Weights of a small transformer language model: 1.75M parameters.
Each number is 50 + 15 x the weight over the matrix's rms, rounded and kept within 0 to 99. Layers, rows and columns count from 0.

# q: layer 8 attention query, 96x96, rms 0.152, rows 0-16, columns 0-95
# k: layer 8 attention key, 96x96, rms 0.152, rows 0-15, columns 0-95
q0:48 53 39 49 73 67 32 53 79 44 92 42 60 64 64 41 39 70 71 36 50 84 32 49 58 49 84 20 64 53 37 23 10 50 35 67 53 48 48 99 22 44 62 35 53 57 47 71 45 69 52 56 39 58 44 80 55 47 62 80 30 57 25 40 29 50 70 77 38 87 45 62 65 45 61 40 47 55 46 55 44 30 91 52 37 41 37 74 36 36 76 43 53 87 52 42
k0:62 62 32 55 50 26 25 54 43 22 56 41 69 82 55 55 40 43 46 35 57 46 55 65 59 47 45 58 66 68 62 27 55 53 71 26 49 40 32 65 69 59 67 39 58 39 56 72 22 49 50 22 20 57 41 18 45 34 39 29 44 47 30 64 44 85 47 86 66 60 54 83 47 55 59 43 43 33 58 55 18 25 63 45 45 53 20 65 58 72 84 37 49 54 50 25
q1:68 58 35 33 21 67 43 54 48 57 30 57 40 38 41 66 64 81 72 43 56 62 29 47 74 57 61 37 44 67 70 48 12 63 54 38 69 59 42 49 68 47 27 68 54 34 62 60 74 65 42 75 48 61 56 62 28 49 52 47 48 53 23 30 36 45 42 32 25 55 21 20 51 46 22 62 67 53 38 43 69 67 50 62 16 37 50 76 41 46 64 49 53 55 66 47
k1:47 79 44 48 35 37 44 33 76 49 52 75 34 62 68 52 56 52 55 92 34 46 63 37 41 55 64 47 30 45 50 43 55 49 66 31 39 45 30 37 34 26 70 27 16 80 34 51 75 81 53 65 57 34 54 28 35 42 23 32 63 78 38 34 15 62 33 64 22 88 46 45 52 66 74 74 44 36 74 49 49 55 44 44 36 48 60 57 44 59 48 69 41 27 58 16
q2:60 21 59 30 61 73 28 31 53 75 14 43 68 33 68 32 47 47 68 59 99 46 70 89 28 36 63 49 65 54 52 63 70 73 12 49 44 57 46 75 49 32 24 62 60 25 57 34 35 27 33 73 40 45 35 67 41 69 33 26 51 53 69 55 51 39 59 53 60 62 53 55 57 60 59 37 11 43 58 59 51 53 49 61 69 68 95 27 40 50 45 72 15 89 43 12
k2:72 30 40 08 71 36 41 96 45 62 58 39 64 54 37 29 54 41 65 51 51 59 79 64 22 37 53 37 65 38 40 71 65 70 56 37 43 61 37 73 17 46 68 67 72 10 49 29 18 33 66 69 48 39 52 57 52 56 53 37 60 45 59 87 35 48 33 49 40 53 62 50 31 60 67 47 18 57 43 39 26 61 32 65 72 53 86 64 43 22 57 61 28 85 55 53
q3:37 52 62 53 25 25 49 37 48 37 49 20 61 50 39 43 48 44 65 65 38 32 58 41 47 34 57 55 42 68 45 26 65 48 22 58 63 28 54 57 51 21 59 45 33 37 34 45 33 40 47 53 40 36 59 47 58 86 37 22 26 51 53 73 83 39 29 52 24 39 81 49 43 49 18 56 63 17 53 58 68 54 68 57 68 56 51 76 57 09 45 58 46 19 63 60
k3:68 21 55 36 37 38 57 23 38 45 60 39 61 36 63 53 59 27 66 52 44 12 52 46 43 52 62 51 24 54 41 69 38 57 35 92 69 28 59 47 43 36 67 23 26 40 41 82 11 24 53 79 45 41 58 60 48 60 32 55 14 39 40 45 88 58 62 55 10 64 20 55 46 30 51 42 36 49 78 55 38 67 48 51 80 56 64 65 34 35 55 59 65 51 63 63
q4:43 53 24 44 45 56 75 58 25 64 44 64 38 63 48 25 50 43 38 45 28 47 70 30 61 53 45 37 57 37 32 51 51 78 60 59 54 36 59 42 34 54 38 59 69 53 22 44 14 69 59 57 19 53 63 36 10 45 31 36 52 68 42 70 39 58 48 73 19 51 30 69 92 28 38 54 59 39 18 59 32 55 20 61 43 73 80 82 68 44 79 40 77 10 34 50
k4:57 83 64 29 56 27 48 53 55 63 35 40 58 67 59 50 55 56 60 37 86 40 73 47 65 42 53 47 78 27 42 19 46 94 40 65 48 51 56 49 76 73 45 27 77 45 13 31 40 51 15 60 47 99 30 68 09 65 54 55 50 53 44 25 64 55 47 46 57 46 40 30 89 45 48 41 57 43 75 67 73 24 54 57 56 57 38 50 44 36 35 29 40 32 48 63
q5:35 33 42 87 67 62 49 45 50 42 48 42 60 59 49 58 63 66 41 35 77 39 65 30 45 36 41 08 98 92 50 66 22 74 52 35 48 66 40 20 72 23 63 40 56 38 89 65 70 65 55 54 63 53 43 64 58 35 80 42 28 40 65 55 53 51 39 37 38 46 49 58 66 49 44 51 43 40 53 57 19 64 68 28 80 53 46 61 55 85 35 48 70 45 63 53
k5:12 48 11 54 55 50 51 44 42 43 64 59 60 27 60 53 49 81 33 60 59 45 44 70 62 48 61 07 79 53 47 47 56 34 77 39 60 53 46 33 45 44 50 54 55 10 59 59 58 73 16 52 43 36 51 24 59 73 76 63 14 60 38 33 81 37 36 61 27 66 71 31 49 34 73 65 48 38 46 65 47 50 50 39 51 38 40 57 48 54 73 59 67 67 73 48
q6:58 67 78 59 49 49 60 85 76 59 38 34 84 63 63 30 69 38 64 38 40 61 50 37 61 27 32 35 66 73 74 65 88 51 34 55 50 56 34 78 67 23 74 54 25 33 57 69 17 34 58 59 37 78 55 58 30 52 58 67 57 22 50 35 74 60 52 62 50 34 58 67 24 39 53 73 61 80 49 50 71 20 19 30 15 38 35 67 65 33 51 35 48 30 46 52
k6:60 43 68 36 34 61 57 60 44 43 49 67 47 54 17 28 17 38 82 47 53 58 16 43 65 59 48 34 52 65 62 60 42 87 52 43 45 28 42 66 45 31 37 36 19 65 55 63 18 59 50 58 45 69 69 54 27 40 60 62 52 20 73 42 48 14 56 50 49 66 16 46 60 45 42 54 39 67 40 71 45 12 83 35 34 48 74 55 59 70 53 53 64 63 53 72
q7:33 66 76 41 84 63 51 26 72 56 50 55 52 68 41 29 44 45 68 65 56 57 49 36 62 50 33 84 46 32 71 81 31 38 56 68 92 44 51 44 58 48 61 25 58 24 55 24 37 63 55 53 52 38 81 54 93 74 75 53 65 69 68 55 47 60 38 26 36 51 64 62 27 63 70 48 30 49 47 54 39 52 52 69 46 46 70 38 66 49 48 37 63 14 48 48
k7:25 61 50 52 78 67 36 62 41 53 64 32 70 49 58 17 33 61 41 65 62 85 50 59 25 65 32 61 29 29 10 82 33 39 61 44 71 46 32 59 76 42 42 26 56 66 49 58 42 47 81 69 30 45 68 66 71 72 64 58 46 46 46 20 34 56 58 61 40 15 61 51 47 53 28 67 69 55 59 58 46 69 81 58 46 67 62 69 44 32 63 64 52 36 49 39
q8:43 53 78 53 14 65 37 52 47 89 71 40 61 50 41 36 62 65 67 28 55 60 70 67 53 28 54 55 74 47 74 55 45 34 63 84 40 69 60 53 42 00 27 38 29 72 38 51 28 65 47 53 97 49 16 10 56 56 57 45 74 48 66 52 43 22 36 42 39 25 41 56 30 50 22 43 37 48 21 50 44 62 42 49 46 53 40 55 77 28 64 14 48 79 64 50
k8:58 53 49 34 35 52 34 51 46 80 37 45 70 26 92 38 49 28 52 33 59 54 37 78 49 00 76 31 40 34 53 59 65 70 77 48 28 91 63 43 68 25 19 55 48 70 57 63 27 75 25 49 23 19 36 34 46 51 70 34 43 50 60 40 61 34 73 62 24 29 39 59 64 79 63 36 02 58 74 74 47 46 54 44 47 15 73 27 77 66 45 50 44 28 48 41
q9:28 59 63 54 61 58 52 78 79 28 61 54 42 78 32 30 48 37 43 56 69 21 02 25 49 44 39 60 46 53 52 42 74 19 49 73 34 59 29 35 40 61 83 54 53 27 70 54 36 56 39 35 77 58 39 56 33 46 41 34 59 83 70 44 74 47 64 50 59 48 68 16 49 41 22 48 48 60 71 19 52 34 51 36 62 25 50 74 67 37 77 72 27 47 12 31
k9:43 31 56 11 61 65 41 46 43 24 41 62 18 42 38 58 59 51 66 52 44 53 21 43 62 79 56 57 23 12 24 40 53 35 60 53 44 36 57 69 84 41 81 46 50 35 91 20 56 77 61 41 60 67 62 53 43 55 65 33 46 43 60 48 59 60 36 38 55 28 32 49 69 45 34 54 66 72 64 30 42 65 62 22 66 69 59 48 72 41 49 08 57 78 45 54
q10:87 51 50 40 61 42 50 11 46 39 80 41 51 76 35 62 64 79 48 12 58 52 39 45 41 44 59 59 49 51 26 47 64 59 48 79 73 50 51 46 21 19 59 74 50 39 52 45 57 30 45 62 46 93 61 43 52 64 43 48 78 51 78 30 63 53 27 71 68 60 65 32 63 72 36 54 39 41 41 47 58 42 81 48 47 20 48 59 70 68 36 27 94 48 52 42
k10:36 38 18 68 58 58 73 76 49 43 46 77 51 57 72 68 54 45 66 31 15 28 32 51 38 44 57 52 27 27 41 58 93 52 63 43 41 25 29 74 66 55 38 99 34 50 46 49 33 24 20 23 41 59 42 36 56 52 53 73 50 80 34 51 48 37 56 68 45 53 38 48 54 44 46 70 45 57 63 37 63 76 81 41 57 87 57 85 82 64 46 53 31 54 64 29
q11:57 78 23 38 22 61 78 46 51 76 42 61 54 76 38 52 47 53 44 41 24 58 45 20 12 52 58 28 62 39 30 53 54 65 48 65 68 61 40 40 38 57 37 50 37 37 43 66 60 64 23 58 64 78 15 48 78 61 37 24 69 47 75 57 45 07 55 51 24 59 39 52 42 58 30 47 33 24 57 32 38 58 46 38 32 71 37 53 23 57 34 73 44 59 53 39
k11:87 21 26 61 35 42 56 40 26 83 65 82 52 65 47 53 64 44 29 40 43 63 53 35 29 66 69 22 28 34 55 72 37 73 57 64 50 48 64 26 61 79 38 40 66 52 47 47 75 41 56 68 46 58 42 39 61 59 55 31 71 68 32 32 42 40 27 67 47 72 39 61 51 66 71 44 27 41 81 50 41 62 45 43 47 44 46 65 70 54 66 38 59 45 85 53
q12:42 73 63 71 36 43 51 50 53 78 55 93 34 72 29 36 61 75 31 33 49 61 74 70 51 75 37 51 19 46 59 34 55 34 36 53 54 67 64 42 54 44 32 27 26 31 56 30 68 44 27 62 52 37 64 72 56 48 44 69 45 31 35 34 86 39 55 38 40 31 98 23 78 74 69 69 41 39 64 64 34 11 28 51 37 49 43 55 54 40 58 61 59 64 55 65
k12:60 64 56 40 30 55 37 68 55 36 76 73 34 38 27 70 34 47 34 20 57 55 73 33 12 59 31 49 24 52 57 54 53 49 59 30 62 57 48 35 52 31 37 32 32 54 81 63 37 58 19 57 65 55 76 69 58 42 42 86 52 50 65 45 74 41 47 50 29 20 80 50 68 76 79 43 61 24 50 16 24 43 47 27 42 54 21 28 57 69 52 53 60 42 63 67
q13:31 07 45 33 24 61 21 11 26 64 71 50 55 60 67 50 63 47 66 53 66 69 98 36 36 35 44 59 40 44 69 45 26 50 31 47 23 41 21 59 48 52 45 44 34 23 84 47 61 52 68 72 29 40 39 10 78 43 41 54 59 74 51 82 09 46 57 59 83 79 62 27 34 58 37 66 73 58 75 53 59 31 44 83 37 26 29 65 37 54 56 59 73 26 48 39
k13:14 62 47 20 22 15 33 40 48 77 56 42 45 40 70 45 49 34 70 58 58 49 68 48 71 44 59 47 28 13 60 76 57 24 49 35 59 39 43 54 36 59 40 59 83 40 67 64 56 66 50 60 47 31 14 56 63 15 57 70 33 59 45 81 24 16 71 50 46 74 24 66 03 57 49 50 57 35 83 10 52 28 41 64 37 78 68 43 54 48 63 89 60 59 07 45
q14:50 73 52 27 62 99 43 54 67 78 42 64 78 51 37 49 66 53 49 55 63 53 63 41 33 63 56 36 60 60 43 36 26 47 29 24 57 39 67 70 24 50 50 52 60 55 78 43 20 72 74 56 60 51 64 32 42 70 82 48 33 28 32 67 80 14 59 62 67 53 14 37 50 76 81 79 68 67 32 61 48 45 56 66 44 71 35 41 76 23 28 60 64 46 62 44
k14:41 37 62 51 49 71 06 59 88 88 32 48 76 72 53 64 56 64 55 40 71 37 89 42 45 75 42 40 56 49 58 37 32 76 70 37 61 23 79 69 33 65 49 49 34 59 37 47 52 69 50 54 27 44 71 15 68 55 50 26 46 45 45 67 65 25 68 77 43 61 38 30 00 44 39 74 59 62 50 30 31 48 51 32 52 59 54 34 23 52 47 55 34 24 46 56
q15:42 51 64 74 02 66 64 31 56 59 42 55 42 34 72 42 54 30 55 72 60 83 64 23 50 41 63 49 57 73 33 24 65 16 30 45 73 09 37 34 24 51 71 27 32 52 50 20 49 31 50 52 45 69 56 55 23 38 60 62 67 48 58 52 48 58 38 40 33 75 55 60 42 41 42 26 44 51 46 59 56 50 63 33 44 67 42 41 71 76 57 69 56 53 36 63
k15:44 51 56 74 41 33 59 71 34 75 42 76 78 18 41 31 77 42 64 45 83 52 53 19 39 45 28 72 66 40 32 28 57 19 42 52 69 07 45 45 65 57 52 58 33 51 60 42 53 44 67 77 62 53 65 31 48 42 44 60 34 45 21 33 60 28 67 32 51 52 47 78 62 28 33 08 50 48 48 67 46 59 37 60 50 34 78 53 57 51 65 40 62 50 58 61
q16:46 34 61 81 51 47 20 51 70 64 41 65 51 68 76 41 61 59 34 68 58 55 64 20 60 04 47 67 42 39 44 53 59 63 61 47 52 63 16 65 32 38 39 49 74 49 17 48 44 42 60 43 34 75 33 51 87 39 53 48 80 44 30 41 71 02 28 43 50 32 29 18 62 41 39 56 27 61 46 58 54 24 40 26 69 40 83 59 61 44 49 58 54 65 60 60